From a checkpoint of a small transformer trained on Wikipedia.
Architecture: rotary positions, no biases in attention or MLP, untied embeddings.
Training: a variant of Adam for these matrices, 7029 steps.
Each number is 128 + 32 x the weight over the matrix's rms, rounded and kept within 0 to 255. Layers, rows and columns count from 0.

# layer 11 MLP up, 1024x256, rms 0.0684, rows 420-472, columns 64-127
[[ 66  85 150 139 140 114 123  69 178 127 107 135 144 139 147 114 172 133 149 153 128 193 105 124 125 103 129  63 151 158  73 135 146  99 161 101 154 110 125 163  50 118 150 130  98 113 148 162 115  70  86 189  91 127  77 146  73 153 146 152 108 166 115  58]
 [163 132 138 125 118 137 156 165 119 193 109 187 121 171 103 139 144 145  92 132 112 210 109 199 109  83 110 102 133  70 147 156  70 123 166 196 143 150 153 111 165  83 161 142 155 144 107 125  95 120  72 132 172 111 115  90 129  82 197  91 167 181 145 115]
 [144 129 118 115 154 151  81 152  76 171 113 174 174 147 113 107 110 117  90  53 104 103 112 116 141 172  97 126 199 120 148 144 144 114 169 100 197 139  83 100 146 127 107 121 170  91  81 142 164 135  85 177 134 167  78 130 150 126 176 110 104 124 123 113]
 [137  72 140 112 154 145  84 180 159 105 136 157 135 147 106 130 112 135  80 165 206  83  96 181 110  72 183 165 125 110 168 193 115 178 117 132 164 128 161 117 138 131  96 133  99 109 136 140 136 118 116 189 126 109 102 122 156 134 150 146 173 117  88 141]
 [123 103 161  93 133 144  96 162  70 201 119  88 149 109 155  40 126  97 171 170 190  72 115 147 114 192 154 144 129 162 115 120 104 164 118 111 195 110 111  81 146 155  95 119 122 123 150 117 113 131 101 149 112 108 210 122 136  96 125 189 106 144 117 155]
 [162 118 162 109 185 154 139 179 132 169 180 127 119 114 127 100 118  78 150 121 130 162 142 145 111 139 165 113 215  88 104 112 112  98 105 165 117 103  83  67 114  33 172 135 134  92 110 154 146 122 102 193 108 129 111 114 110 167  83 139 101  89  71  97]
 [152 105 116  59 114  81 154 157  76 150 158 153 185 118  75 113 136 141 189 162 106 144 124  91 156 172 171 113 145 185 114 134 145 132 188  68 103 159 122 138 141 138 118 102 178 102 134 106 162 140 116 146 183 137 132 150 120 111 115 137  85 123 113 123]
 [144 145 106 169 156  94 165 112 129 102 125 118 113  74 127 132 165 137 110 126 152  81 178 129 111 120 173 174 145 171 179  96 111 117  90 134 146 128 127 129 153 112 132  89 125  25 138 137  94 126 133 137 171  93 177 106 136  77  94 105 122 119  87 112]
 [108 137 135 125 147 125 191  49 127 157 156 146 130 146 173 128 154 128 151 121 129 158 149 101 111 136 153 128 177 116 146 131 180 149 149 126 136 113 141 124 114 104 133 101 121 129 158 135 105 142  76  75 132 127 157  94  39 108 176 146  72 108 128 106]
 [176 174 142  61 109  83 128 111 109 206 151  91 121  80 136  99  29 179 157 101 187 119  98 127 113 163 141 102 105 133  81 201 115 146 172 194 137 133 122 136  60 165 149  78 167   7 112 115 144 136 150 139 110 123 177 138  82 152 167 185 145 137  89 127]
 [ 65 123 110 110 184 158 109 103 142 130 143 110 158 110 101 165 130  70  73 141 200 117 115 144 140 173 135 100 104 161 143 151 152 108 118 129  97 100 153 111 161 114 100 123  88  59 150  92 133 114 138 189 136 113 106  92 168  89  96 115 157 116 111 132]
 [ 98  84 130 132 115 132  96 112  90 138  85 117  99 116 152  74  44 124 133 138 165 105 154 164 135 139 196 175 144 164 159 143  57 119 150 109 181 142  98 159 159  69 162 156 133 139  90 170 149 139 107 161 104 144  85 169 114 170 100  80  76 138 170  62]
 [157 124  98 159 162 101 118 180 192 117 102 112  85 133  96 123 106  65 134 132 110 146 131  99 148  76 142 110  95 173 133  89 183 102  77 109 166 101 173 207 128 112  94 128 135  58 123 101 134 142 134 184 133 138 119  99 157  60 113 133 126 129 146 153]
 [118 143 161 140 129 169  87 115 162 128  41 180 107 113 182 119 139 112 124 153 139 162 112 150  94 141 147  87 156 140  90 139 169 133 167 165 129  62 120 153 124  88 153 100 117 120 154 136 124 115 112  66  80 156 125  88  50 123 111 119  67 121 129 120]
 [193 140 126 118 126 177 120 185 104 150 103 142 114 149 125  88  76 110 166 108 147 121  98  80 108  98 113  74 157 144 150 139 118 106 141 155 121 141 116 118 146 119 152 120 124 134  56 141 141 152 139 184 155  97 129 137 157  45  87 145 107 140 110 159]
 [105 120 112  81 126 108 120  98 121 156 118 164 126 127 138  88 112 152  85  65 176 150 124  91 101 114 155 114 130 120 128 168 137 130 136 170 122 154 205 121 130 126 126 147  93 110 110 149 135  68 143 174 146  80 153  87  74 139 122 150 106 160 140 106]
 [ 94  94 162 122 131 129 146 127 135 110 157  78 102 120 120 134 126 145 179  89 118 127  99 154  91 153 106 168 113  63 107  83 149 160 114 147 147 109 125 184  83 132 177 153 108 147 145  89 198 141 107 131 111 143  77 145 154 105 137 174 156 124 150  99]
 [ 93  84 167 119 108 152 157 154 163 189 103 151 161  98 137 109 135 100 113 106 161 101 134 183 102  93 188 150 200 123 100 136 121 140 155 124 159  62  83 140 129 125 182 136 113 200 119 100 160  94 178 130 101  96 112  62 117  93 180 167  93  96 100 157]
 [ 99 139 160  98 137 105 172 180 157 134 139 104  97 124 187 134 140 143 134 139 150  95 105 126 140  94 131 130 126  98  94 111  97 135 111 123 118 158 154 127  63 122 131 168 103  93 122  53 105 109  99 164 118 112 168 122 157  97 136 143 118  90 142 127]
 [131 147 159  83 136  98 130 111  97 140 143 140 117 102  73 122 174 142 151 148 160  92 161 128 120 168 157 170 144 158 117 162 133 135 110 149 123 133 125 145 102 140 158 105 146 144  65 151 121  66 133 152 153 125 140 118 103 146  74 147 158  94 143 110]
 [141 120 116 118 148  99 113 172 120 118 137 119  75  82  68  88 103 116 154  97 107 126 114 110 169 133 134 150  63 163 167 115 139  64 125 149 140  60 136 162 124 105 137 140 144  73  84 137 124 122 144 117 164 108 140  97 107  57 152 170 133 132  74 166]
 [179 143 150 110 136 125 171 106 138 156 110 135 117  88 128  94 149 136  97  96 172 137 103 166 135 154 125 103 112 128 106 124  91 107 105 115 140 122 162  95  58 109 157 109 123 102  78 104 134 144 145 116 102 128 183 127  34  59 108 147 112 102 104 133]
 [151  98  85 122 159 134  65 154  77  89 134 170 152 111 143  93 137 176 144 179 103  91 130 124 146 132 113 133 176 101 176 185  86  92 133  92  91 178 175  88 100 197 122 142 153 138 117 170 141 122  87 173 179  36 102 133 118  67 162  92 157 178 146 131]
 [ 26 166 153 114 154 153 137 128 136 131  64 130  84 161 102 131 116  98 124 141 161 139 126 152 100 181 206 154  85  83 140 187  84  67 162 106 162 126 117 175 106 138 166 129  46 186 136 156 145 132 124  91 148 113 126 114 113 150 139 184 177 132 122 171]
 [ 95  87  73 167 135 150 101 154 196 114  83 150 118 161 126 104 173 109  92 139 134 134 137 136 137 110 142 120 147 148 127 157 179 173 153 164 153  98 128  72  64 152 183 144 132 129 112 128 156 136  51 127 201  91  98 123  87  93 146 114 129 121  91 118]
 [182 147 161 163 115 117 198 150 162 192 130 114 136 158 182 148 109 111 133 113 193 136 151 152 103 137 151  59 112 128  94 147  90 100 152 157 165  55 135 142 121 195 129  78 183 117  85  52 116  90 117 170 128 137 211 124  86 105 156 142 125  50 164 193]
 [126  90 137  85 175 151 110 132 182 199 187 151 115 125 157 164 123  99 123 101 125 166 110 117 131 109 126 138  68 122 149 121 152 103 166 138 120 122 159 113  90 128 145 164 170 120 126 144 152 128  73 140 116  59 152 166 141  86 126 157 180 140  89 125]
 [119  79 137 138 160 161 119 156 152  97 128 151 120 143 141 120 119 149 146 168 164  64 186 181 136 144 144 145 111  93 156 106 104 223 176 141 195  99 141 104 186 123 115 141 173  88 105  34 133 161  84 148 141 158 123 114 163  82  80 176 112 133  56 115]
 [105 138 128 181 145 123 114 176 161 105 145  87 151  95 117 128 169 118 111  91 112  70 107 172  94 170 138 127 112 209 161 169 109 135 128  89  99 159 187 183 140 117  68 169 110  83  98 110 127 127 129 162 129  86  92 113 154  86  50  90 167 177 102 113]
 [188 156 157  88 125 121 133 140 180 168  83 159 141 122  93 137  76  97 135  95 176  77 182 124 160 105 135  98 146 105  89 152 116  81 170 143 183 138  88 166 123 178 148 105 154 107 104 136 129 103 130 177  98 132 163 161 117 120 167 132 113  76  97 149]
 [ 96  65  92 128 115  88 108 193 143 120 146  93 130  81 140  75 153 180 101  81 129 142 130 129 113  88 104 173 162  72 116 173 127 125 117 105 144 118 105 122 150 129 145 178 109 150 118 188 173 159 163 189 118 160 111 161 124 120 132 153 106  52 101  74]
 [166 102 190 154 190 122 140 147 104 131 131 130 186 123 195  89 182 115 119 125  70  70 114 109  75 166 100 173 166  78 140  80 179 167 165  94 146 132 129 135 137 104 118 113 150 101 139 140 143 129 144 126 120 138 116 105 134 156  81  59 106 142 139 129]
 [ 97 140 137 133 109  75 118 138 117 144  70 139  82 121 130 145 133 110 130 107 131 125 115  93 104 146 161 160  50 119  55  98  36 120 142 114  77  79 161 135 151 114 132 131 140 163 120 116 151 154 151 158 159 153 128 122 122  89 106 102 122 151  58 158]
 [197 135 136 138 135 132  95  86 167 148 141 176 114 121 155 119 128 144  40 151  87 157 153 165  89 117 163 122 152 145 143 139 180 135 172 126 159  74 151 163  75 109 142 127 165  88 119 110 184 126  68 124 149  94  45  48  89  99 144  96 112 143 141 112]
 [184 129  69 140 136 128 157 200 118 130 152  96  74 141 121 111  83 141 126  97 164 142 111  68 101 137 157 133 137 130 121 145 186 132  91 156 130 137 143 144 161  77 138 110 109 122 120  78 126  33 130 107 130 107  96 124 101 104 162 147 108 114 128 157]
 [157  72 130  81 101 116  75 174 134 146 106 197 129 121 171 130  78 150 115 117 156 189 182 139 117 188 225 114 121 127 125 201 128  88 118 120 127 134 159 112  60 128 149  91 182 149 150 123 161 144 114 131 157 125 106 136 128 110 130 149 128  64 152  95]
 [146  91 113 110 126 122 156 113 130 140 126 168 170  94  68 114 157  89  54 138 137 124  69 119 113 184 136 152 161 120 130 206  91 154 144 182 116 130 115 147 150 163 153 169 167 143  85 105 142 110  92 171 167  98 104  49 114  80 105 113  93 134 108 131]
 [126 146  57  89 188 150  83 145 167 140 144 164 132 130  59 100 143 124 151 103 153 141 136 133 137 175 136 101 126 144 129 153  97 146 105 174 139 131 151 170 103 116 171 137  64 197  93 118 129  91 140 140 191 134  78 132 160  94  29 165 114 146 145 131]
 [160 105 126  93 144 100 144 154 131 161 103 127 134 138 173  94  97 169 133 121 136 102 101 161 164 136  89 208 146  85 127 107 134 139 112 130 121 101  87 117  97 104 158 179 121 151 118 123  83 123  55 126 142 137 135 126 116 152 125 134 156 155  85  70]
 [185 155 138 139 166 102 136 101 176 107 110 127 150  90 122 109  93 113 138 143 151 144 129 100 118 143 130  51  84 131 118 151 185 150 116  78  92 105 135 129 130 149 127  65 124 109 139  53 117 129 138 127 118 144 150  92 108 100  82 136 136 139 123 163]
 [152 106 147 123 101 142 157 169 130 172 117  89 164 116 127 126  98 127 119 147 143  96 201 146 126 123 133 115 114 194  94  87 168 194 158 168 169  31 136 118 147 161 101 149 151 144  94 132 145 139 116 133 153  93  64 130 142  90 103 177 109 119 133 128]
 [193  94 104 109  93 173 116 127 117  90  86 107  82 117 118  47 119 201 108  86 162 131 137 165 133 150  98 147 156 146 151  72 117 206 129 143 154 118  84 124 102 150 146 145 126 182  79 140 140 109 101 134 112 126  78 114  41 156 123 161 108 113 178 107]
 [112  90 111 119 172 101 116 102 141 135 201  88 175 133 137 136 117 119 161  86 162  74  99 100 131 144  91 172 129 112 162 101  89  97 195 138 116 128 105 176 118 132 183 144  88 142 112 122 159 150 127 115 154 154 134 154 167 131 153 127 169 129 129 132]
 [100 163 112 147 109 140  61 118 147 145 124  80 139 108 172 122 139 123 155 110 155 139 116 167 146 124 229 129 160  62 120 168 168 100 147 105 106  91 110 111 131 138 117 129 102 155  57 112 150  92 108 139 122 115 172 149 138 118 115 123 135 144  66 102]
 [ 82 115 156 155 114 175 137 152 136 163  73 120 126 104 163 137 107 101 154 146 103 113 130 159  40 140 119 141 170 100 165  96 137 147 156 165 141  82 138 175 127 108 119 145  99  89  81  87 175  96  62 104 147  56  52  73 134 108 101 129 106 157 119 111]
 [119 194 144 116 150 141 148 112 131 152 176  85 190 155  94 124  70  45 127 115 183 177 159 211 102 146 122 107 138 107  69 115 106 154 206  99 170  97 164 121 156 162 138  92 119 111 120 104 172 135 123 162 113  87 205 135 132 121 151 131 121  98 127  81]
 [133  80  94 140 115  96 131 149  94 173  91 184 174 153 133 122 150 122 110 122 207 144  79 105 118 198 150  87 148 156 119 143 101  78 175 152  90 123 101  77  78  90 112 150 151  80 153  83 134 184  96 128 137 142 156 108  94 144 177 130  75 204  90 126]
 [146  91 143 105  85 142 125 146 135 134 140 177 117 128 120 134 123 113 144 117 132  98 180 128 117 190 138 127 122 133  98 156  85 103 169  99 106 114 125 159 120 142 142 121  93 144 106 101 165 121 148 127 191  91 101 131 116 142 177 173  95 183 106 118]
 [162 175 186 104 111 129 107 151  92 152 106 111 107 118 118 107  74 105 145  67 159 143 170 114  83 188 148  93 147 177  84 121  68 117 139 120 133 103 116 140 118 168 194 140 129 191 135 129 134 131 136  87 176 138 108  52 132 159 117 103 138 127 143  75]
 [140 159  84  98 153 146  98 123 166  99 109 108 127 125 106 143 102 121  90 156 111 137 146 135 130 160 137 123 115 151 153 167 169 149 146  83 113  93 102 153 138 160  74 115 183  99 137 122 143  88  92 185 138 156 124  98 133  69 145 126  84  98 143  99]
 [ 91  15 130 122 156 103 127  99 136 113 160 102 174 150 103 135 127 137 162  80 146  99 100 165 157 136 133  96 121 172 106 114 149 156 133 147 167 133  85 156 113 115 100 113 119  80  99  87 181 142 126 144  97 196 126  74 139 116  87 152 129 100 141 156]
 [129 108 125  88 138 114 116 173 248 181  75 152  70 147 150 147 115  69 169 165 144 137 125 106 104 110 182 156 134  52 159 139  82 154 143 141 155  89 138  98 158 115 132 112  83 128 121 131 123 106  64 109 143 142 120 154 119 108 160 138 124 142 102 145]
 [123 140 137 161 129  71 121 143 110 128 140 150  95 161 108 148 201 127 148 149 172 152 159 134 133 161 107 143 175 163 153 174 115 172 116 121 112 133 164 136 115 126 147 114 126  21 139 100 130 100 147 126 163  89 203 105 119 139 123 134 124  83  54 124]]
# layer 11 MLP down (transposed), 1024x256, rms 0.0679, rows 420-471, columns 64-127
[[134  97  94 142 150 143 149 102  93 134  78 122  67  97 140 102 177 145 110  99 113 115 106 110 153 122 124 189 108 124 194 126 115 139 128 142 141 126 134 142 135 148 123 125 144 148 136 133 106 111  70 134 119 137 175  64 115 129  96 121 121 120  84  90]
 [148 145 132 157 170 121  84  29  86 154 180 105 150  81 130 157  97 126 140 105 180 115 138  76 124 187 126 137 116 150  61 114 197 146 102 155 151 157 183 153  56 123 126 104 123  98 109  75 100 127 167 177 126 183 111 137 157 107 153 135 145  82 133 141]
 [147 133 177 138 121 185 107 147 109  94 143  95  99 111 111 169 131 123 139 151 101 126 145 136 144 135 119 104 114 154 154 116 103 146  87 139  99 150  93 179 107 201 132 131 142 138 161 109 144 127 182 132 133 114 150 143 130 124 112 116 144  76 138 153]
 [137 195 144 131  89 105 128 154  52  85 148  99 149 137 124 120 123 162  94 174 108  91 116 140 154 116 101 121  87 146 121 132 142  65 132 160 145 131 163 132 112 141  49 137  96  90 203 133 118 173 115 115 123 155 127 135 118 140  68 117 127 104  76 186]
 [153 136 130 101 127 100 150 134 152 122 180 145 136 157 150 161  90  86 129 158 115 123  80 129 187 151 118 136 149 108 151 213 107  73 133 121  72 141 140  82 108 160  87 213 158 161 101 127 159 139 128 136 135 106 109 124  85 121 142 110 108 137 190 112]
 [159  58  96 159 126 175  89 117 128  87 128 136 182 145 147 164 102 164 177 117 138 115  98 158 139 109 150 122  71 171 111 174 152 125 135 145 120 177 150 157 120 148 121  89 114 158 104  91 171 161 123 101 158 163 130 116 124  96 119 119 100 160 153  95]
 [168  94  75 119 108 133 106 120 151  83 121 133  98 143 118  84 109 137 128 183 116 166 122 129  87  23 153 143 125  84 152 128  98 136 117 168 136 109 143 147 128 112 144 169 108 127 124 162 119 139 121 153  87 140 108 150 123 108 148 158 129  99 190  89]
 [122 165 114 123 137 117 137 125 160 185 170 164 178 116  84  75 173 178 150 107 109 129  97  93  96  81 189 127  39  72 102 107 105 173 159 130  78 124 110 167 118 137 147 146 111 161 104 163 117 170 108 112 129 143  85 156 104 166 124 111 114 109 133 122]
 [130 130 154 128 109 103 119 175 151 165 154  97  81 106 117 124 100 130 106 140  60 146 190 128 168 177 113 110 134 134 154 142 131 127  59 115 150 101 166 133 130 120 111 112 124 104 175 149 157  81 148 197  90  91 166 113 181  97  82 111 124 106 164 126]
 [ 82 145  99  92 107 154  86 127 102 116 110 191 159 155 174 172  60 124 134 172 136 175  89 165 152  95 168  92  90 128  87 120 167  86  61 111 147 143 127 203  89 104 155 114 145 149 107 126 106 178 237  54 144 153 129 137 123 160 154 141 135 113 118 134]
 [107 100 152 208 109 135 166 103 174 144 124 121 148 165 144 109 106 125 118  96  69 144 103 110 149 142 115 131 109 140 156  98 152  98 159 182 174 112 163 130  95 144 157 131 160 101 170 157 104 141  85 152 160 136 152 127 166  82 110 161 137  74  94 100]
 [146  93 161 175 228 182 137 131 211 217  83 119 140 126 162 146 109 105 128 156 169 146 113 127 102 123 100 175 109  99 164 126 129 122 138 156 152 135 128 141  88 187 162 146  77  81 149 126  88 117 105 151 121 116 108  85 151  60 122 110  68 115 148 118]
 [106 133 125  64  70 104 130 211  35  44 170 152 161  88 151 143 170 181 181 110 202 102 166 187 167 181 135  79  94 138 102 121 104 181 121 179 119  98 123 114 179  84 128 161 113 198 161 123 116  59  96  91 172 190  85 119 101 193 124  86 196  94 119 128]
 [157  99  94  64 116 154  88 116 146 140 144 145  94 127 120 124 128 152  97  84 106  99 100 101  93 108 151 129 117 139 146  93 138 190 104 127 121 162 125 149 149 122 129 126 107 117 158 117 133 164 129 123 138 151 139 125 133 163 122 101 106 131 135  74]
 [121 142 137 149 115  90 147 142 110 109 110 157 128  85 122 141 114 144 124 147 108  83 155 138 137 111 164  92 117  73 129  98 106 146 121 127 134  96 147 158 111  98 117  90  68 121 181  77 142 125 139 118 146  93 159 185 168 109 153 194 161 126 152 153]
 [158 114 156 201 159 153 105 119 189 123 211 112 160 157 195 151 130 115 181 128  94 124  96 161 152 136 120 164 129 148  97 165 199 134 100  59 159  69  89 110 136 119 131 168 163 114 174 155 130  81 105 151 114 105 171 142 104 171  91 127 129 134 104  86]
 [140 150 144 111  79 138 138 149  85 128 103 126 157 115 111 105 138 128  77 123  83 122 148  72 217 164 169 148 158 110 150 161 105 108 165 136 169  88 115 142 145 142 171  55  71 121 126 148 108 122 130 132 143 117 179 115 123 128 110  94  95 141 155 100]
 [156  83 199 124 136 146 114  66  90 135 141 132 139  91  82 142 107 108 147  88 105 106 129 170  93  97 128 163 178 118  87 148 151 161  78 151 142 145  75 172 134  75  47 184 115 143 108 101 162 144 145 112  95 150  47 130  96 165  81  62  80 126 153  74]
 [163 126 101 139 159 143 109  71 114 152 140 134 101 148 162 150 118 148 117  87 153 134 206 134 100 161 127 141 166 150 134  69 140 125 142 146 151 130 123 136 134 139 142 140 134 132 167 131 145 113 104 126 128 167 102 103 156 148 122 111 122 103 141 103]
 [ 68  95  84  92 112 170 183 111 133 147  86 158 122 134  88 157  48 150 162 115 175 146 124 110 105 103 120  44 140 190 103 177 129  92 120 156 127 123  98 163  94  95  65 183 185 109 162  73 129 153 183 116 140  80 176 161 175 184 173 134  84 139 124 110]
 [132  80 182 126 148 127 125 113 101  98 136 145 123 178 143  96 150 131 134  65 109 136 104 160 114  82 100 123  71 122 134 159  94 155 138 130 128 147 116 184 127 110 145 157 125 158 192 143 193  89 156 185 116 154 106 147 170 165 173 144  87 125 173 122]
 [134 124  71 112 139 185 128 150 119 135 121 144 158 105 123 151 109 173 119 100 118  87 182 122 169 139 104 120 162 171 149 147 174 114 170 175 166  85 146 103 199 135 108 137 147  83  66 131 151 112 124 101 134 114 115 101 148 167 170  96 147  99 147 139]
 [113  93 152 174 116 155 179  80 115 184 101 118 131  89 129 166 107  70 170 116  99 156 140 159  29 130 163 137 149 129 112 115 147 121 158 191 183 107 105 140 102  63 147 147 102 110 130  88 150 107 123  93  57 161 107 145 118  97 138 165  74 110 101 152]
 [ 74 131 124 161 148 146 135 119 112 131 165 156 166 118 146  83 117  72 201 120  54 102 117 107 130  99 134 163 129 133 107 141 124 105  88 111 140 102  75 158 144 140 166 124 125  99 128  84 149  86 155 107 101 111 140 138 141 121 118 102 163 168 137 163]
 [ 93 157 157 108 109 108 147 140  93 133  77 114  80 117 166 131 137 148 135 153  97 149 129 169 154 120 154 150 140 156 121  89 133 118 200 151 149  75 109 143 144 129 155 149 159 152  85 130  72  72 122 112 114 182 139 135 117 189  79 122 124 140 112 124]
 [ 82 111  54  92 167 160  79 119 101  89 144 108 140 159 117  81 107 174 108 106 133 153  83 121 101  90 104 139 140 150 137 161 122 140 102 148 133 118 142 173 125 108 176 127 103 107 156 159 140 144 213 105 130 145 112 138 160 125  89 126 139 176 119  92]
 [ 84  67  96 138 149 132  80 151 120  99  99  99 148  78 115 113 166 190 119 183 141  27 114 215  79 119  96 162 152 107  78 155 182 165 109 133 155 151  71  95 178  81  64 125 141 151  78 123 171 123 183 131 116 158 103  93 155 183 122 140 108 122 156 152]
 [ 85 102 126 133 101 125 148 114 196 136 133 129 139 199 119 147 107 146 139 186 135 120 122 144 134 158 120  41  87 118 166 121 152 145 160 183 126 136 167 100 162 139  94 138 139  60 172 118  86 124 130  95 114 121 142 184 147  91  76 145 112 110 110 125]
 [137 137 157 106  77 101 154 168  92 130  89 143 153  66 105  67 135 191 142 126 148  64 160 171 140 141 165 149 130 178  73 158 124 164 102 123  89 164  88 131  71 142 123 103  92 138 156 120  70 140  90 100 126 148 137 144 140  67 179 106 101 128 106 103]
 [148 145 123 137 129 145 124 139  88 141 120 138 111 133 132  91 124 157 107 135 142  77 171 110 105 162 112 171 140  98 168 108 132 151 101 107 151 171  85 176 197 163 133  85 146 101 134  72  76 136 255 144  99 159 162 101 142 149 116 114  77 167 174  70]
 [140 114 159  82 158 103 142 103 118 167 164 182 148 121 102 142 161 107 105 106 134 106 110  65 142  73 155 155 131 107 115  87  85 182 109  91 135 182  80 109 124 166 154  83 115  93 213 182 108 199 106 112 124 195 122  76 119 150 111 123  43 113 195 136]
 [160 104 135 122  62 120 148 101 196 117 102 166 103 141 135 158  73  90 156 124 157  42  92  79 131  43 158  86 101 135 135 179 107 115 142 103 117 120 122 116 110 105 144 178  81 115 110 134  91 129 137 197 126 134 112 136 156 123 150 139  89 127  99 130]
 [133 161 128  87 119 107 121  72 118 147  87 129 156  86 163 145 149 156 120 143  96 120  53 180 140 107 131 124 150 134  64 124 133 116 122 139  53  87 120 134  65 105 118 129  91 132 139 138 163 157 130  53 164 151 128 128 195 191 162 108 174  68 162 145]
 [ 84 101 125 134  73 137 120 121 110 145 113 112 132 135 152 134 117 109 196 107 123 139 135 108 109 130  93 177 130 156 104  91  68 111 127 150  93 118 138 140 125 174 152 191 107 205 107 148  58  89 113  65  90 126 162 185 156 103 136 138 117 202 158 106]
 [ 94 151 110 151 146 103 164 140 146 123 155 136 118 125 111 123 128  61 115  82  77  93 106 141  93 115 123 130 158  91 163 162 141 161 176 182 113  77 106  81 148 131 104 213  99 145  96 128 135 179 145 150 174  88 119 136 101 110  97 147 162 170  55  92]
 [ 82 137 137 149  52  41 140 102 125 156  97 141 139 150 162  76 143 121 196 132  94 131 153 165 120 106 160 132 188 136  90 165 137 141  58  94 106 185 155 125 159 163 175 160 127 128 123 129 133 105 127  72 139 134 168 143  94 142 113 107  60 108 125  98]
 [145 130 134 134 157  44  64 102 160 113 144 131  96  79 158  95 141 138 141 136 149 150 145 126 130  99 147 188  76  76 103 167 135 158 138 130 181 156 189  58  47 148 180 121 148 139  98 122 144 138 153 140 159 136 123 134  87 159 109 184 119 112 115 105]
 [167 107  79 100 140 108 173 128 176 106  95 150 131 132 162 141  84 162 125 143  84 129 140  72 161 148 192 125 149  86 115 126 136  69 153 186 103 128 144 109 110 134  98 202  90 118  97 187 147 102  84 146 111 148  67 177  57  51 134 157 129 137 133 172]
 [111 122  43  87 123 117 131 116 130 113 137 149  72 149 123 149 148 103 149 156 128  82 167 160 122 163 117 108  56 158 143 138  66 128 149  75 140 108 145 167 132 156 118  52 158 140 144  85 207  89 140  99  72 146 179 178 137 135 141 164 113 150 172 169]
 [ 73  91 145 192 152 133 113  83 130 122  94  86 119 155 162 138 138 138 127 139 114 136 111 113  99 119 157 151  85 135 154 110 110 145 154 154 129 172 128 124 151 144  95 144 103 145 131 140  96 156 172 161 161 143  82 124 143 155 148 111 136 134 133  81]
 [125 109 114  98 106 145 135 147 170 153 169  98 125 136 146 145  89 105 174 151 158 191 138  66 132 159  79 138 135  95 149 150 120 174  80 101 106 133 152 139 106 127 105  75 151  90 127 165 148 133 166 119 113 181 140 153 103 146 150 124 101 116 135 101]
 [124 152 112 144 176 146 155  99  99 153  97 106 134  69 128 193 198 176 165 148 101  91 154 156  85 137 147  73  32 147 159 135  74 150 146 144 139 144 134  83 119 137 117 126 120 109 119 161 159 144 123  87  98 159 140 134  29 141 104 110 161 109 134 180]
 [ 87 183 168 131 152 151 116 118 174 132 121  94 143 113 115 113 138  87 105 120 187 167 105 121 155 120 141 134 114 201  94  89 125 154 131 108 151  71 118 112 119  80  73 127 159 135  98  91 100 129 122 136 103 147 130 151  94  97 109  99 198 184 109 158]
 [140  93 115 135 144  56 173 135 134 103  87 130 119 114  87 131 108 115  87  77 135 127 143 114 118 117  89 134 138 186 118 141 125 109 114 108 140 149 182 134 134 131 166 161 146 140 115 180 135 108 113 173 167 151 139 148 105 179 157 109 111 125 176 130]
 [142 160 105 149 129 123  65  72 104 126 149 111 122 179 160 113 120 151 146  91 114 185 145  96 158 111 124 138  53  84 126 147 154 131 171 113 107 126 144  75  77 156 128  72 138 123 182 145 135 194 216 165  96 103 152 181 166 110  82 113 130  72 115 151]
 [172 127  77 157 153 110 183 101  83 114 116 131 145 124 161 143 144 155 115 144  94 110 189  99 114 173 139 141 115 137 201 135  68 138 157 104 126 148 153 107 118 112 127  78  93 142 144 126 105 177 195  90 182 124 154 133 174 193 145 142  87  95 167 105]
 [121 197 132  86 105 192  86  97 132  96 221 131 155  67 179 121 106  88 144 131 130  85 150 159  95 103 182 137  94  72 105 173 164 165 129 133 130 115 121  89 122 114 137 109 103 119 153 122 114 128 125 138  86 115 115 142 146 143  78 145 153 135 128 152]
 [118 140 135 135  76 118 127 129 124  80  77 138 112 103 158 140 146 110 133 123  89 121 168  88 117 146 120 146 113 130 115 169 134 149 144 133 133 114 179  77 140  63 127 137 150  97 172 135 153 134 151  90 138 153  77 154 146 151  87 123 153 145 137 139]
 [ 53 130  85  71 174 131 104  85 115  63 107 153  90 172 188 107 155 132 120  49 168 141 100 134 105 129 104  84 123 164 144 168 166 185 170  49  98 149  94  66 108 102 100  14 165  96 112 173 159  93 102 109 130 161 115 186 166 109 152 177 163 128 159 145]
 [121 139 135 137 110 138 140 121 128 155  94 103 117 111 127 195 122 110 164  97 153 182 150 118 139 159 185 106  93 190 100  85 124 137 167 120 119  97 163 117 140 127 150  96 102 125 177 121 117 149 108 120 116 107 126  97 137 123  77  86 127 111 137 145]
 [101 166 149 100  79 107 140 136 132 113 114 102 139 139  68 143  91 157 134  29 183 152 150 109 123 117  57  92 165 112 109 134 169 138 166 156 189 109 160  90 147 119 200 172 158  82  21 128 124 113  87 107 142 113 149 122 133 152 119 104 141 158 169 131]
 [122 201  91 195 117 175 115 122 130 173 152 145 140 168 143  66 129 120 148 120  69 149 142 134 127 137 190 128  90 147 120 161 133  66 130 179  90 132  91 128 151 124 135 141 146 114 120 128  87 102 148 174 131 121  96 107 218  75 106 106  94 153  76  73]]